config = dict(
    n_layer=9,
    n_kv_head=5,
    head_dim=32,
    activation='gelu',
    norm_eps=1e-05,
    positions='alibi',
    init='normal',
    init_std_down=0.0,
)
Each number is 500 + 25 x the weight over its row's rms, rounded and kept within 0 to 999. Layers, rows and columns count from 0. Numbers have three digits each. The size before them is the row's rms in percent of the matrix's.

# layer 5 attention key, 160x160, rms 0.0628, rows 126-137, columns 0-159
121:508460523495516561527532530496502480496531495507508510506485541502515524536506543469433505487505546473460496504417483524510512517508459492475506472477499464466524504478485515459492541504548514475513475543507526508528540483519469519479521494441513472528485517491491506488537508514493477531491470512484482524465494551508470480487512486461506525524476531491501435514487498510502492525497508489498517488530477514517484495493521479455489480461525492497499512493467548474532531522511506
129:532521490492522461536503519508509500493473526481481483476494445516558469564474492486516548447492504522552528502483493500518490467511520537517510518540507536494468506507477505502480493528529514502494486505431503494512515497471522494511459519494523502500488526495509505490476502473509453504476476510490490482499490506542492487467489499482516485491504527497490499504516567515512465538487508508504535451488484511486520498469478452575508488466496528499478472553470417485509494516515507
117:490508485476463537518537552508471503534495501547482498456455507515460524455510516520485466499498482498496513524513463470488465505510487501464474479469512490512545511505492489459539526482480463500467510514472529465541551465521484503517525487486483517522508499499497494471523499521486445512537532502469492504523444515480482490511471492532539480486484489462516507529484474506475516476532505484465492549500509528537488517548541479545523526507490502489519521450496527489505521452489527
105:500481493541487476539424476511492485483481495505466486509531529483535517489499505469485512487549499492470486478462505509475507502458497520494521505482490536485502519515500480483513491502504497513512532505524487509496469490532461498500489517508527493525523470479504546492531514514494508495481529514498519512479550484428499519505501519495561551500496484454460503503539466567488517481477519494502512477503462478486493514451521509444568491472535464516505493503492545507543488551469503
110:514531543525485516515513499544524505512473475544471561499515457484498522504521527468507507538485547480489529513514495493501489500488486521470493482526499495500482503523495511497509461529488504488477539474530496483470459480501472540455534504514469483500528494493511527476474527459503530507510524472513528502456502513479489494531488493532554495453525455485542473446511471496456482501465486504534508496461537495480498515515563463457546509488538482512511523474517514485461495517466499
101:490528502517520511527472542524478523487436491486507485514463511525514503488444481507487544485480476494477501485536503498501533487503490511504521474494523501487486497539517489478484417475526505532461530523444475491498519491485536492545476520533520511485521506435531529500486510510484514503507496494502520517432486458498498508497490501532537484448497513513493493499511515532538542496499488478521524573476503489485512486555516511513478462492542520475476451496535508487506511473483521
106:499531475531495463506478541496483532509505496488527503540481496535462468492509513500526523509478492484502475452545541500507510497510500486519513497523510534490491458491516509479461443497483523500474517447463498538501495515533493501538461500551470520468515514460476492499479509489534550480524523473526555511500519473516486541493519576491487480485504517467492523512468525519467529490495477500530531511478542473505485481555483542526528475523510490497494468492500522499476479458467469
118:522462525491521482466504466512476488496503485453513504485509469487432545471513539485497529513470466507433506476521482491472496494543521496479528494562507518510483523491510529498549508509508501524522540511471481506492498518537495459488501582468549504459540485494504516477495486513497497511460510466488491513494485507508492490482474539485472498501499442506482516513518481487527505510491513485523486513533522475526449542465493500517492474473500502520507534464514501498528458443528521
111:496547453501494494470448492501480493494480500508520537541507462465476487519492455540497473482486482504515536505509505499517474490513525505532480532512475507448510520588534504520475431498503498520510507503457488482488521494489462460476503486552495474522471492527532519484518540505521519482523501488503556503475513468486520490494483534508506538513489472518529505518541486476472481498507518510525525468482537541502540540507515510532492493475531467520491501517472459483486508453467494
110:509478483536491493529501484500514489486537475442522513495510444477444551510505515483509505443489499503495464500460518513495497529469479542552513494493518493567516503500479494515500505502526502495483478483474445503505499475525485478528503504500532504472509500468498470506509476491500501449548515540510516493522522470495511494502476538534506504509507477513500501464499542524503552492476534511467444507471535451478501509520453482537548578512498489498493520463529507491480489506503495
103:504525461471476509542491495522492552493500506509470468501513482517492476488495474496530503498520452511555504468472494526510555513501505490489523483505474467508530534519494468497484456469463504494519517489467488488499498539483511524502458528496490491462501538501498527526556495461477500530535494479482508502519479466525468525538470508496507524470511506501481507470489545546488532518533543494511495487493501520493492525488519446516510484505515461450429516502431536507510485551497528
114:496476528474493489467465515488499498476545486440491511496496486547491502483511509529522516519543475478469486510513487520538444513499472508487503492503513500496474485488511501470536533509496476501547506515517476494473495434531509531503494498488516509521476491462469466510484505500500476518490504512440508464503468484531516505493506511507489462502514478504528466460464581467515539512470487502538498489508496525494522458472530556534527460505471501503505485560560516521524506543494515
# layer 5 attention query, 160x160, rms 0.0647, rows 127-138, columns 0-159
131:517490490513527438471479500517499483480492535509518473531506459499507462485509508476521492474548536461502527438496509533495484471476543468493458521481492489534520519508510494470508506497490476465481472512463510508502482502462516500500528468510504529499515496528527505536496509517487503440486483506477523466515507507480464514478489475498534502502508447555574496514482515485520516536551496471480530476491555474454506453523486487564524515527509501510520526510521516525491499523528496
116:450464476544494513523472504513486495480509552475512460493466500496507487511553501479495527486480528515488478527487457510527493476519492504569508489498492521504456553498497459510481512500476501551485509492498511488465553524509527477445492529517489518520461513533483476506533472510474486529526508486512479524499476502502515512506492509540498532516512533455448458440514464499516490512505523490497488552483469542508488511528484501479500477464563526471497524486455521516497511492482499
103:504521506454562533525458511491473451502470438493487492474501521482551492491460508483524505492458463557484493552528490530508519513517487477460483502547461556516454534494529506498456499489520514511493490485512477500514473460506503494499490518495483459530501464474473530507481491500492476487483508481494509483498520526544482503522497502524533512471480508501493521531531514501479533499512488528493520484499496486477475538505545507508490523489460460565505481508473506472494563510474522
108:499510497524505510519504489506514503511489481496461539537467516485511507543490508523538503528463543512456522505500527531517526464536473456468533495526524498502504519474480538503478482530469471493523528496552477477531495526540515520446459475541490448518501441473517496475475464503494512514473500472474502481482497493545521482524495547520481471522504485494487459485497486505499497496535504480553500506552479503493522486499525511467493479503499519546488498510445489538453464500458479
102:473483514506496508550495487486490527514440537506491482528512506529515546480461547519509508491496482547505510499516486518492496477501518505532510500528459497494500476497479538471528465532523472482527492520519529519503502488483480459515478480495497531540477464536504485500471494540464507455478499487413502527493487506488494512504529477531539514488509546515488471534483503488558500580456521462490495512490461490506526488526493496494481522509515527478493507519541532541485503491504554
106:500485499474464479523517519529462519486536485537480504512532538477440497543518557471525561537499445498530496471478487507516485462465529508523530486477535502471545492513503527521522469519536531501471528507517516521513467522474451497518472500487476473473482477497479460512473515541496490486489498481485551491532514509510510509527553493496473476516471492493511556492524465484534487513492478512489510483461486522508503491482519496504533489484493524521506480500531531496461469469504552
114:507488466518500486531497464476477499529532488467499529479472484445471564470479493539517510447456490555499452522503492532504504482515502526503514483503573493521467492512523523486500511497508479514510564542488526453541515529506465487514493495479498468497502512506514521478517527482465516506525502469484500493490526493515510441517486484520523511497502498551529529454497480484506554502458512518486461511542524501469480485471483486521469497489476470491498530515478514532500472463515519
109:492528496546462461465497482483500481512502486514540485479477490483455493488483503518532471502511473455472533494500487530477501508479503492495445471549466530504574507542529505522515466520476475490481492503486531455449522477473491498465509473504477493496463463503481453530556522460526494512517538510483501527471513488478503489500513544524500492515496463536530498540503543520465532490512514530512500497505495485493542525513481508503517524556528455529479519505489483527517517486527487
107:499526527488517536534507530477516484480522493492510477537491476501489514490478522504533515535480475549535479519485504521524501526490462534534480485522482501549551561472512490474517487454485494510482483475511493471442506483471504456505446497498430487525476555522505493487516497488521515498509518501506494492527528516478529518496519532499510491530499485505498465476520488473431494467484503453476467443495551527496505505490518522466529527501520547506512507493496511469498464487541519
104:513512529493517497517496533488554501538441497514481487509526443553489488502549503489483537487474482476514491528485504488542483479492509501508488496496503505471485508504489439522465512524465469487484480501487530515528510490505521475516471495455466480485501507512475505533523486522465517504524480512471477518514504515531455518537482498476499502496504457524498540541489504481480476523506535482455466444463519462522560505504526478498513511518505478496450498467437547506495488551477523
105:485489508527512469472475534523529488477483518460490519484511540529519549500512500498492498496492490465485480506531472509465470501429494508462493487502475486497488528525482485487533529511516526500521547472512458506475508464486491542507464502534479500568488527469468455520508487481499490502502485522503496452539464498502520492477504509502484481522505512535506462502473544493516455512486495538524468501502505438463464514485522514483465458493511505486526479549496529451501470537534547
105:500497447451539457498468520450523519480532503488496472521472495527440451505509474543479554486471523503504517489489527529545531469522475501448462519498496468498496520505485495519502499510508511469520495491486496491552499512527495501488535486478480501514518526508505461554555488537511538466507467544493498499513536509493496527437443507499502489496528476506497507463487530491469489522501479521492527528476504501512503476489523477534484493508472523520519504546487446514515529479516504
# layer 5 attention value, 160x160, rms 0.0717, rows 96-127, columns 0-159
126:517495478469498484464467518497581506527521520526460469522516462523458520499461528485515489519473537507480513536518480509475477501482547465525476486514487483505504491494486478461492494508532525483468470512543486502505548523552463510521498468478479537487511459494445510507477520535495503516514520523487536471482518481511507449463477517507496514501509487547500468501493523504483511464556492481466544501476497514511508516491448467457461507504497504492475499497464532517512482515541524
126:503471540560493437488488486501531524469518476496508535485459530482554473526465511508510504468514462494503540493461534466505494497537505474503492529497518506494508513531521528437513507459478530496480501475496450529508494486497467512514572503549486503523498482520486432528516507511500530503495495478477480512524499507529489543467504500480492523512514502470510495487460521506537481547487515456516494527497511517526536515515483478482492493537499477475468510479510524489440536518495488
129:496441494465509469492501501482495560481493488502482469481475500530446503532524453493472475469455501510509441539487489495466515468530488508516526522507435498507469516482517569549502508446505530455512457479524476499530462516532520506495509447504508543511510492524521471488517498471504501483480498539501537501496473509545543539524508519522517499474487492473498528490527494505515486494511492501504521491507532502528511496510570557502494491490501485486487515488498487465495508512524503
124:478477446533459527479466494532477541508546465520526535472524520458478491527507505509482512516522499474456527555525507487453507470503529494518461504522498523532482488488449507470490482563490527493529491540549516462519487510503526510484515504475548526486478529456522468515512502491475470507487518504496520489492483494545489510476501482513464527552487502492516494472496515517517533536519488563497498506478488493485497456466488467533527527485530496541486479471493476524493502493481500
130:487472501541478567464555491455487530514477534491474546484521465492463498509521501495491535523494490474482467476547510501487475475463491475511433521511506496511500517484551473502486504516487495472479470470476536501462488488469495490522487456493536531488484523504523517477481574506483530520483480562501474543530509444484455522480475495483548490511470504533509498507505531525503521530482476530499502467547506483507495509510531498477492499500519480479531493483502514523500509509492503
129:504544493536484497437501497562528491470473528513495547490496513504478519544478494472512529506498479523500474525520443507487515464511503483510473485482513501489485509502511500505510506474545533544489484488482512501489521467515473500493443509512515503567502559482480508511520528479536511510533506502524511475540513480486504507528496491519438527472486541503483477461483473495457505481484438528484515539482475481452464520517519493473487446468513463466514485510503484498487508492537516
126:510495455537519486513464482479512439504471479469498449512527449509481479533528524515489524497521535469456480498448530487514512476505505494504487487468494496489487522468548457518523496514497491508478513511477495503478502539489498529497471482518466528498470463502511479493497491551494532540513516535524485479508522430511484551516548493504474529487515468517494494477520510476509513532539486471504492501494532550509477482510545512539494491453510522510527499450476467463500536473476491
126:496458516521586463501530506541502489514523496485490489499506536480513484479495527490498471509478460521515500501550539465519468518423527497550512463499480469492487505505516514488505506505497525478519491500476536526491534537465487489488535493532470479496487509523483501476501551511495528486487539513479502466528532510510548491542464470509497525533492501485483496460515521466523493501486518463465483483422462496492534484492515502522540478484529467486501534521507519491486487481524525
127:494478512497468508494492480486536521470476463535529466493535510508498485513498487496478490514470526518509522476484534559436514469474488474510504477471508499478513543493427501492518504540499522521480536472523458475465529515488483504474461486505505510502487554517524500521537492486481508518466479507483496502532505507489482453468488511534514419519468523506503472507518493477501502503481491491519489501464490506579518507504498534501509486484533540482508563539461499535491528482516487
131:479551489537496498514466518462495547517509502539500481524474515507502495520523504540522497532499473508505474491546528493474522478541475489507476520527548459503469551475484525450521502518530486449512487490485461476515502502492506506466519530501474487506497559480528514519475504517502509483514557528485449488471534487476505515529492476508455503460432477505504517484504484510480507507483482464485489480539473543520480528488489515519522558465499471479511452503494508514527521520531495
130:489532515474492473517540507507521475517473504492487517515532514530538488479484446467500516495478512500482491515479538533493490492451499483500479497470484489485510528470520517528493493458492489487536508528495451508513494500494496512473525516521558577518485451475503507500477499477540534513529527490507527529523507535484480455475499495520506472518473463495549490497470543517491490499561473522442501490538542500481406474497467511517504529506494483512489482525501506502486495468522503
126:488492527470516528499511503529467518443484543511498488510517496466506495465504519511489489514526490474559518498517575523498507511509484485491512506525513521492489497515442463495486511476525460506473492516511537543510490511524542467524493467507469512497465479489551496507476458520495497483471476512491524440513495498508534533479487522500442469514493504482513497440486480518524518489495468514514498479495508490521425557515494493520526471450514479522534507510483526516489568512511497
129:499480492526503462544516503493539503470490489487469492481524531479491525502470484493436495496539545493534513550536459486516483510522495517441576482497512510499512512469541551487519501504446504461528542495511542505512520501498497474528487504550517522499484518502463505494536468509558504485536511492490499494499489462473487481505490503491465498444533501530494477480476497458543492509505493502499456459515495534483499526499483511516511521497503493553510484495465467519503551501486476
128:507505477503497491490484527514523567531471469503530516492525481499507504503517485448475488524509517483506520494504517488490464483536503511494484483489533477516476524501456513485502493466512506544488481459488522504561519481458513495483507522522533456491499471490488534510499456484527508481489513485512539537493474423499555507476522471504524497570518534561467491485485489503510514531493486440529486488564520503507461488520511500479551486480487472512500513513507509518478481500551487
131:490529467524507516506518499490502483500482521488469493483445502508505538478506450526488512508495494465506492469483485499505483484517469522521545503542499443480482479497457458505470500525478456462477514491527444553483532524477524468484522505480559522540486498523506518511475527507458558501532557486519522530511483498516528529510497509518490509505534478486475449492515499507489509468493533491545517525530468493483503500503458470503518497478492574551486511509490505499487466513480518
136:500491494491490553477477508479528451475457453485523526521465510529522546500530510492527470488494482509471477447513498482480497466477536454451562512514510467498511490463517508484499493494544460485531489525504526518462516508510533504512483507481505457479501485526488522530499541446507510484511522481528541491510473499540535503473482492457544499454507538509503509472492538498490508493503497465461520501510488531558518514499498524542509552495508502565490510487513474497512506502511498
130:487489498509516485480506471479475463525529499475530506479490449495486525490454433499518462515492521458497527454537496490547525508480504491488508541460500484491488540514515516522563501545479494487481492489518510499504508489489533509534467456519503504506500528522482529532533492499473478462496491474478497501479566495560470483499528531515513473503531528490489464477507468514465508508528521500516456489508450493477437508510521494494453522475511525478497463516500534469502484510540514
133:504520486475502502460503458531520518535528523521478560533479485506472494495512491480491481491511520509486507440507537517495466464484497507466526533532522484505496551476544475474472500525489573537505478540509533538471533501499489489498496534499506491482506545489485486486481484532495472491504477475470542499518489519460578484513481487511523521499513473489466506497505500496520493479515509470517494508492503518488458453505540503492479530519558543500506451490519481457484547528494490
121:502493503491511472530465516463523491531470520497536530489479497536484480541462520515491511477502502501533504505531470507518492480486505482468506533534499472465473528479497470512484505562499472524520547495513519493497498494475540513487460458525486515497480456502510484499478453506506488525515470480496475492511470494471507541507447520482500527580450540500542525470511517488511464500477535500460469503468507438499479527498487465477485543483501460555510538506505502526522505492495519
133:483501478475523474491522510524505467519504494522521457512501476515508528466487502488474520474459480474510529460520519479555535520501515447490485506518454534530492470523489512451488496506511490488532529459524521518465516521541491495495455477504492489518517559520495509509506486463453490498530509528506472519486474491407482550518454472515544529513484509478560485516503491490521514508557486511492541489525505508455496488479510511473522488500480500477493477519525501514491501496538468
133:480469475528477533497501509516525471463506506504455518514537527517510500494517478529483510543497514514500495449501462475489510530531497437506459461440476529534494484443489488463505505492493501506546517504484480495506442544495478518525498505515490521511524539506483460471480514493508460485543517495500562518483522498555487487473501500522526512550452527501507489485508460493493499539467524498519491507469535480471482514491473510561479493508493512529502495522490478462528527531494509
127:481502520533478508484506505528475530534457511555522510488532486505490478459506464482506520461506523521512488529495510467522510526524465558544513483511531445494481505498495468496499502528476446487552527530507512492494482504537491511477523480480517536522494520527448500497453492492469515512523457495499484498511537492522546475477488492489516496455517498498467527526520464480422502518464473491472494493493521515456492503505493535528496477507550445471482503488474505547509514507493507
131:491528498507496512480530498531521489475518489517487504474495529458514472483495509507534498487532525498504505492519507541447489477490513459498533500471490487485499506544488481530445498492508533519512534480496496501531494476542528485486445497474486447570498484522483478509481533575542491463513481511504451479462518481546481493480485495503568461493485442517507504484490503494504496514504523483493473516566490494469551505509498506513467492510479467494512539481512508442496502486526495
123:516484516479474528466502495493567524513474529490529518458522486495500507470486518479509462475536503498534491519513494537500499546495498521455492516496495510478525513443484536502531502519525526519537464549496470464488484500509529497494518527537503457495466535457524506448507477561457478518537474520504544491516501498525481496501501544489501539491520524470510507479520471507498499516508493449495515482529468509474512476513493515515524492516500480447473519462520470484508443470484455
124:496480528494527489491477553443463470484480502505471505489493468499510460524503511514499512488468490531514516548550532547512510519484473509481450523490511544505533485490520489514456505509484482498534506500514468492502509529513511468469478550521504482490475531510475465466473465487486511502493538469499519504498481529494495453478482467555492487529529541471455491517504527512472552491480481519500502535516501539501534518489558491505482499514524465477523483465465508461488454511545491
127:465453537508534500481520494486528498516495511487526475499473512478485513544504478530513437524498500451489516471515502519546488480514487563527492522538472527492501511524517507488532491491532517499448502488502502454515505511512498490482483539499467501562517514494487474487497492484544477506545465505504441518502521524546481525505475469519477529466462522543493467501505462529481495498537517441480498469475491450517533475519478535513520501496499467527504487497511521540490503540508482
129:520538481513513474465518479526473506574474483537518457489460506531477483507451537493476485502543487489498505509517474510497509514529476480496511460477512514510523502513525471490522497494492540483454455504486510524460502469504508507486507483472541490476470504494493537508447487472558538475468496517488533484527522501541486508509509483526512459520457478459486481532524515496537531488475544465553532507489518506463497535500493513475513472533511487533494554494493478479486536524512508
130:491479493473505470505524527485543491557486493492476498496503473515468487475487525550464455514497480463515509495474485467483513482502510495525494541489554547476492469485470505526525506518487473527526485516499514520547493498519506499522492568498532500541478492519529504517502508474478509492550497536522523503497562508513535462510510489466507474510507462490573500472478530488529516463450525502480443495502492505515483506484483468449510477468517528437504492506473480526492503490499494
127:501495469509452501539522492470425474492485514505497503516498510504495467505489519506474479534436487487547505533486468556533534520507539485489496517520518502508558491554525447518533512451496485519569508538511493488487510495491522493489478505497472535493503490521499499467473556523505471453490475497504506503509479481512490483502524491498484529505459515475495474471530551542538462485498526461504498495518518507468495439485521513477516478465494500502492498505509514539466503497496517
122:521458526534507502532508508515541533503515526496530511526484503504516469525476465532460468502535486436511500491488486485454493493492477492490552513525490521482514460507530448486504500513488512473477541480470504473479499498515495475463511499485499479454492446469492480533520535546473487564528533481495517466500517523546535466449497525536506480513495547473459535499513520494493480504484452516513527504542531469471471515485492480488518531503482499466499501492512491527465520514502515
126:480467529530492518529495571531488451498525487534495494496543510473514479512509503484480470522490495506499515446486498464523491468513494481492482551452558481498473499514496484499531503494469542488473521481498478491468541508502502486482466476517537551469493521513474539430522479500543542495525533498495510475478478539514494514531508513464494474485502478552521505496521538522492498502491521480501527511521481528489533508507529523504474514513501462520494443456505488521508440510517495
125:495489462476516501513467515461527490488505499498518509511484462504517487466504503489470488533540507475514509513502501493558478548516492503521468506536483486513489505533504488566484500456545507521505480487527515516486470530510494485480515539484528519521493534501470502488502543480545510465464474493523487440466491490472475481481488480494506506431510503508460486486450509505519504536515550543491469530533462519510472460524523466501502545511501510466502570492509495488527552486512506
# layer 5 attention output (transposed), 160x160, rms 0.0833, rows 96-127, columns 0-159
127:470529526502501527485502516507535496482514490476486445481524499486507514484495540511527504459519522414520519482485493481492486531509495488475476489485462496484492499548514456505478501481512467491484467469530516463474483491474514540521500504518490544443514514497504515542481520508479527532508468498495556509512490514493526465497509508517559558468477479512486496566543504517478493520511499492459449510507446519471527495494541509455505505501478534502498513542491495530518469479495510
126:553493525510473445450478514485496523471503486505496468484453472474558511494482527503475514490489521534500505491494475490543464490454579480500530514470516516475521524468474490508486479493495514519536495498483487492500528516535530517513508532508515470487482527512492468482501495453485506491512468524520497493516449528506469477543479478492486523516487487486498478534475480464555502552492505493569531494531483496500454508488502531480499514503467487507518500469544514535484519518461539
124:499495486493466484500511463517471510512530474491489516500514516495540485494528527541502483516476509496491507483503467542462521500521517495516484528552537513524500462458516512496469566449514441519414504508489507501471517470528530480473499491553508516488476539510529529509470539441503508516500516534467515527512466537540497457490479451548522507513495526526470503485469474494517501522473496505486537486471520494478502489500510539517515477486507467505475472502498493479475506470525513
110:518502488491533503487464526536462503502509552515534516512489534548440480470495478447543518540509479527505495501492507494501485558462509536513465513499476497515543480502459547519513457511502483516502511466468458485475481507526502533487474511501470514519506499515525463523486484529480469493502475536449492548489498481502519514489557460468511535516500510493497486484522545503491503550476460533451480502492477516477503479499510467460508538497493474540536496516490494479492504474517505
138:482499525498505530504501479461474520551508545546501504541541531518489475517512520497491518492528495511499529508540537544513446470542487507496480487522503509542453521516483533507530508509493471497515477521476517483495485530530511473502488495502530488452452486525448499495511523529443525458495458484521518505545513506491501443483516521482531494496512497480489461459434510482507533501476479533452471494528516488519477517527485468508489473505481471509471497526495516481458519504466503
127:497489522489533497531541496453449553533495510465489511474497485532506508542498501476483483484547516467470505514481512494534500530512477477483498511490515538483541535499461507441468470530488472504531526509479500472520504510548505493504472532494494515504466489481506561541468541509467518508487456485509505519477483516491493526502488523526440485508487496524485549504525490546479506484478471462483505523467497480526479489481544504462497527496500457532528520514470520442514470508491508
131:501491500492516493457521534488517488497472534499496493508459524503507527478521513511480536543485506455447511497482539474500528541500492532496535482531504493440474531479489503487477586554483541525522489532481471490496462479470491500494452477507491485459479503527487521502502523492508481480486522521487553490500489493521548490509503472517497482502543469539479484457434471498503536481525509498487458465501500549477485504519498528489525470492465513487499541505509477495481530506523514
125:501468534487540486493508525537513517484526481469503520498512526495533519498500491456463463481489502512479506505500473485484450490438515489513502504471547535511464499473492530572467474514482475496527477539523509501433460479484462507489501495498524522490496523553476527490515507493464493491496499446517490488505534489523530542490511497499502492462452556461517542541479513509528493512513520461523487517518518509488497520544520480532458497495502484483537544512507474525472467499510501
128:486529527478492522542509478541514525516512503491554540543522461490501554530448481461466507520527504504547435526506537466447539510473503477498533509476512537474470517491474453518518494488489477509497511468493499540527521510501495494533504490507482512484472533497564464496521495490498494520542487490506479480516487515517479441491501449464504510485515483487503524485460508517482555471508467456457525480502502504511516508483491499468505479459508504495524507509500505518481483468487528
135:507458491460471492490460476480528486524487506494510526519493472516494529446489502520477526521482482474493523512476525546457486524509496500456509533480511543457480542524488544488509444468522496462491492460427559452452502547528541531466505474497484512523517518486481488496474508547496539481502509519481474523501499496510496499478499476490494527555523551486495531477469495495517497497503513487519492487540460490513509518506516478519492467511500520514497511476524491500513504531553505
127:466546498471527498496497467510502455504464524502487498504465494480492466514502492523493510445491541522447476479458490491516485527520484500484487497480442489499529519473497495534517484538501486494551536468540537512500527519469480503486489498522503493483502460506482538492489523567528499529514541487507496499537463538524506474499487518541523512475456529512498483472508505461519538501464472470500515447491508487523545489511485510473507491491524486484528468517520524528493493445566524
131:487514488484494541508517466483489500518523519441498489487521487442491548481471431517563485561477495531522486496491506511478522439465489527484512496490526527490497518520488517516501543511488476505508454525476508481492496518507438480492477529501475518489481494466510475508487490479492523487499495507508503473456517504507505523489486533521487546543478503518492512520493530485461531496482525526505522494532492477545494493548545498504504476509479488479547464515456449483506559504526511
135:529475464467455496517490462472498510461475513542528499503459510464510470457474505496476474503491506502511515531524456462493470506502493472512555505511487531432502479516523536470492479495500513502493477514542474502491525484468466533457493485537510514500489540510484507514520464504548499471523508476504507550476496482550479515520530506506478489504489444541527496471494516497505469464491484521488503487509474495506537488553514543506518498528517490533551528570498488491511521508482523
135:509451523521509498521497500489485511518468522458485527538474476557518483501504495477475478502531493557493513456482502521493466512478508491536517487537500518485444482546477519537499457488558527508522482474471509493535515487499481535490486533527460545490461495477492546494550463475496511511471488495502506500514477471494525490472495525528512510554491461496516490476517451506482514488528513537519522472514486478507529499504535519475490530471476475504463507453478517519513464462538479
136:484495512494538493526487456494491497501508501453527485478515506500484450516512526471456511487516503501506471494537504514528501505484486486461524487498507553456496494523513482497479509521486475475490475506510513520508491520534559490529484513456542526526517483518455464477506501512542520501517571538442495465503477501486451556481503500509520507515523519536540453519498471529444465493460523508515469512469486532486512499496491494460469472527523518498466496519532474523466510469526476
135:462495503519497487460541452498492506529512486483453503491489467552557467486457473516479526480469480502482521502524488524540541553481499488556525498483531483464479440493512523492543484467489488490495470506485530519495506512466555509482495473463488478480514550498492469481526510534491494478507533459510532484490540544532525536483487495507518501490493502508516506513533520513450530491493476522483504504536518462491508448480511470488532486501527533525490525492509502492493521458482488
131:487467462472490470469473490511529525530501533485478522510473494458506473459473476495512470532465503481490495508528509485509531471501478490526482496505498488520459504524460501466491482532488510466508477481525500525493547476506550484537473554495518507505478455517506475514505520514500518527538455476545496462545566482502468489524519516474509492531509523497471503506465469533447476550492489534526490510492522521446540520508527514525487503515510513519505495540461518489492495471529542
142:471489534486456518535473485491488514503507529504489506519486493487508530493518528469509486482504512524496509550515506482515469517495517522534471496509486431512505474481512538496495481510486524512492473501476555506496467494474504491573479503504504521452531480457449525514459471502530437530507497487495512529489510545469477526500453502503456553486482489464518558482483501496449499524494551500475487511468514519484497482477525536510475472534525519529502531484487498515468532534511520
123:489499443492493529478534528492524527480523498513524511456490466461501494495484533438504510503513486537509477478535440488476540566480470504489509506505508513510426517509494484513502498512536518506504507499534519459492484525459506537501520504490476490527453473509517540511500491515489510470499493498519502494502507532480534548452493499442475497521508532492451492476510557453496522478498482495495466536546517463479522516476479501495488505511529478491501500531477536506515553523495501
139:516517522546515495491493525523466489529477472553469460474464462516496523496475500489500496484548481484511497524521503520503457484526478481489495520526512510510525514520553482515501485486493474480467505491524479479456506518493460485464463529536491521514485476491544491473501480504494471519484549523571525490464561510498482474485520487460500489500511529500481501535501512474518504471499489550495486505496523493529499451498490508449424456497488517524492511527507505533478517496569500
132:522506496481526492498521472480489535501550444522485499456501496493477493475488548499492478520530489504479494478518540516533488518476460519526459521501454509499517492490509511493527459547476503502541513536494433493499565469474506491465476453517453546500533512534542475468475484527479463537512483519482473475529522505506562477507515491492517538518506479514500492499452479515498475514468524499484527524523476479536502510507482517524493509507508490506470510501504459506535471500464539
129:490519473450491470492500444468514493480520514554514512517506531513538533487501497494473488479482465496523494481491518482526526515542530516487539500475481523547483490556492461513489437552447510500467499549506504457514523507495440528501517509466491535571500507484479513516499501494485493469490518537463506490530512469497495490453476512535502492510493570485512513498505507539519481489507491488453517502509512517495477457513510512533511498524482455476497496497487516485458477512499526
138:542493472483527502475560504453529478448465467497528506530509503492492454518480507522493488481504534492564501529473507505522489483482504509518541454524518477494503514494517512456477507488493505479517504471526512455500530514532469475529503493496485469518488452518512508475507500493522535513490493491489523464475487513506542481523471431522477494507484499474531502509507534506472524538494515512451526556497511503515489543533519467477528466508508517538504499429490477503514469461499539
134:453522471483507502501477490533512483493534503487522527483496489489467482501543508497494533527495478489521536498514531510489476556481501476501508490512522470476548473493499525492508524487470534482495456488497513509535485505508457553540468582533469467479468506495515520492524489477539507492488463485515491542495513491523508490495483514494528505494511540484493513484519442526563524462430483476469516522463515506502456478504529511531519516525508528484498482459499477489477499492448469
124:493533507485535481499508518514463507476494527499477507543540473484514520484473482483490506514498508473496529501485474512484489512483487469476513554469500534542507463472531467514488551511518491519509519493508457508523542466478463482487544460483474509475499477507418497499491472494529536524466489557551470540515482513524464482494503490494498519515529546456526529499498518502478501523465471514484478548484504498504504505477532484528492500510499527467470501484498555482507485525520436
124:509509487457470440498504523503511484508538451480520524517478459482451522523519442518516485534476520502499512505515486545496490534506541482499499505510486547499476451572481500481505447510503467479491497552492519501499491508502532498504494523506486518497485494519511516466525490502524524512465505468517533530516514491472483489548504510497420494486496494525477488514510494503557493538521509530466494533493472473479510530487469503520490474469475466486488521516554479507442530513519500
134:454475516509527479544503514498465523533500507476511536468489489492525501499489564519536473490523476492500507472499511513512507481508532490484535505536508508535449438499523504523458518532476491516523463507482491490490481539529459483495535468512556514506520505489462478520468514531545506510509439496484464493477511485514493468489474495475540440518486432503472494538523466488492497515530469488503526516477478496503478518494533537497515462469523501479539522459518500513496497508521529
130:553492502473510510481487518548496509489516484544500478514513498449481511514485510492550468443494514456514493530479538509498548485489491468498500506508521531471469542506498485472520506462491521498525474511492485494515472464495500516481424566497503537497476493499456479506502554482544514507477534478482453524534505498486517537472464503487552493523429507516505506448534478527503511508516480501503496487499491471522500486509475481515477503516519510526472489488531514509537523457499526
133:526542453490507494534543521531506509456498515503521459497528492505426472506517508490526474502478534530455490451555493532476518516552506489541489516492473481480503513479536515515517521514484459513533498498466494487474522502533472491500540527496508462472507500500498497469498540503510508506478532483557495483498472514485505469449492495469511510503465486514511528485507493516435501481480512520565498507486478524484455490513482515499533505496475479455516532500502509454467510529521535
123:507524451484511469497494504497494536466493491476497460489548503507531553559537491457501472501477487510511509532520506446504484546503541462493484462504500519472491432537505504510530486532552486485499511491522484481493539503494464447514461483517514448444486468479498490523476470548516523488534498498460494537518513540506489521519491501519529484551548521504461500502488512497505495508518511501538501511508477460503475471494494466497502510497481506479519482478495479535483515528488534
136:490492526487505437492521535454483472495496492533518471549532454494459463458444506446459518518489503531479468467495475488475534456509533513471509482501527482512499458502510525490534517525520497486463486506485495496527483494530504512460480484502495503479489475531476490506526547543513472500511495486494523511514480545489464500500488484510526520525529529531479523484522487494496460519461478487478535479537494502507493506526540515519479517470481558544495547526547515505511467516478495
126:555506520524512479482507490507465529479479519455503485517477535466489459462524483485511498502495511460522486518506491519546498529468475499463502475478469516511465516508510525463495443496516547552473480499487529530475492480502470512469552497486517464530503500515505501523496520499503505516477474522571530490487454481474533509522516531504564492471484496519536526487479506520480514501531519540482551481491475487501520466494500495530501460466480515501504472449462497501510515532546484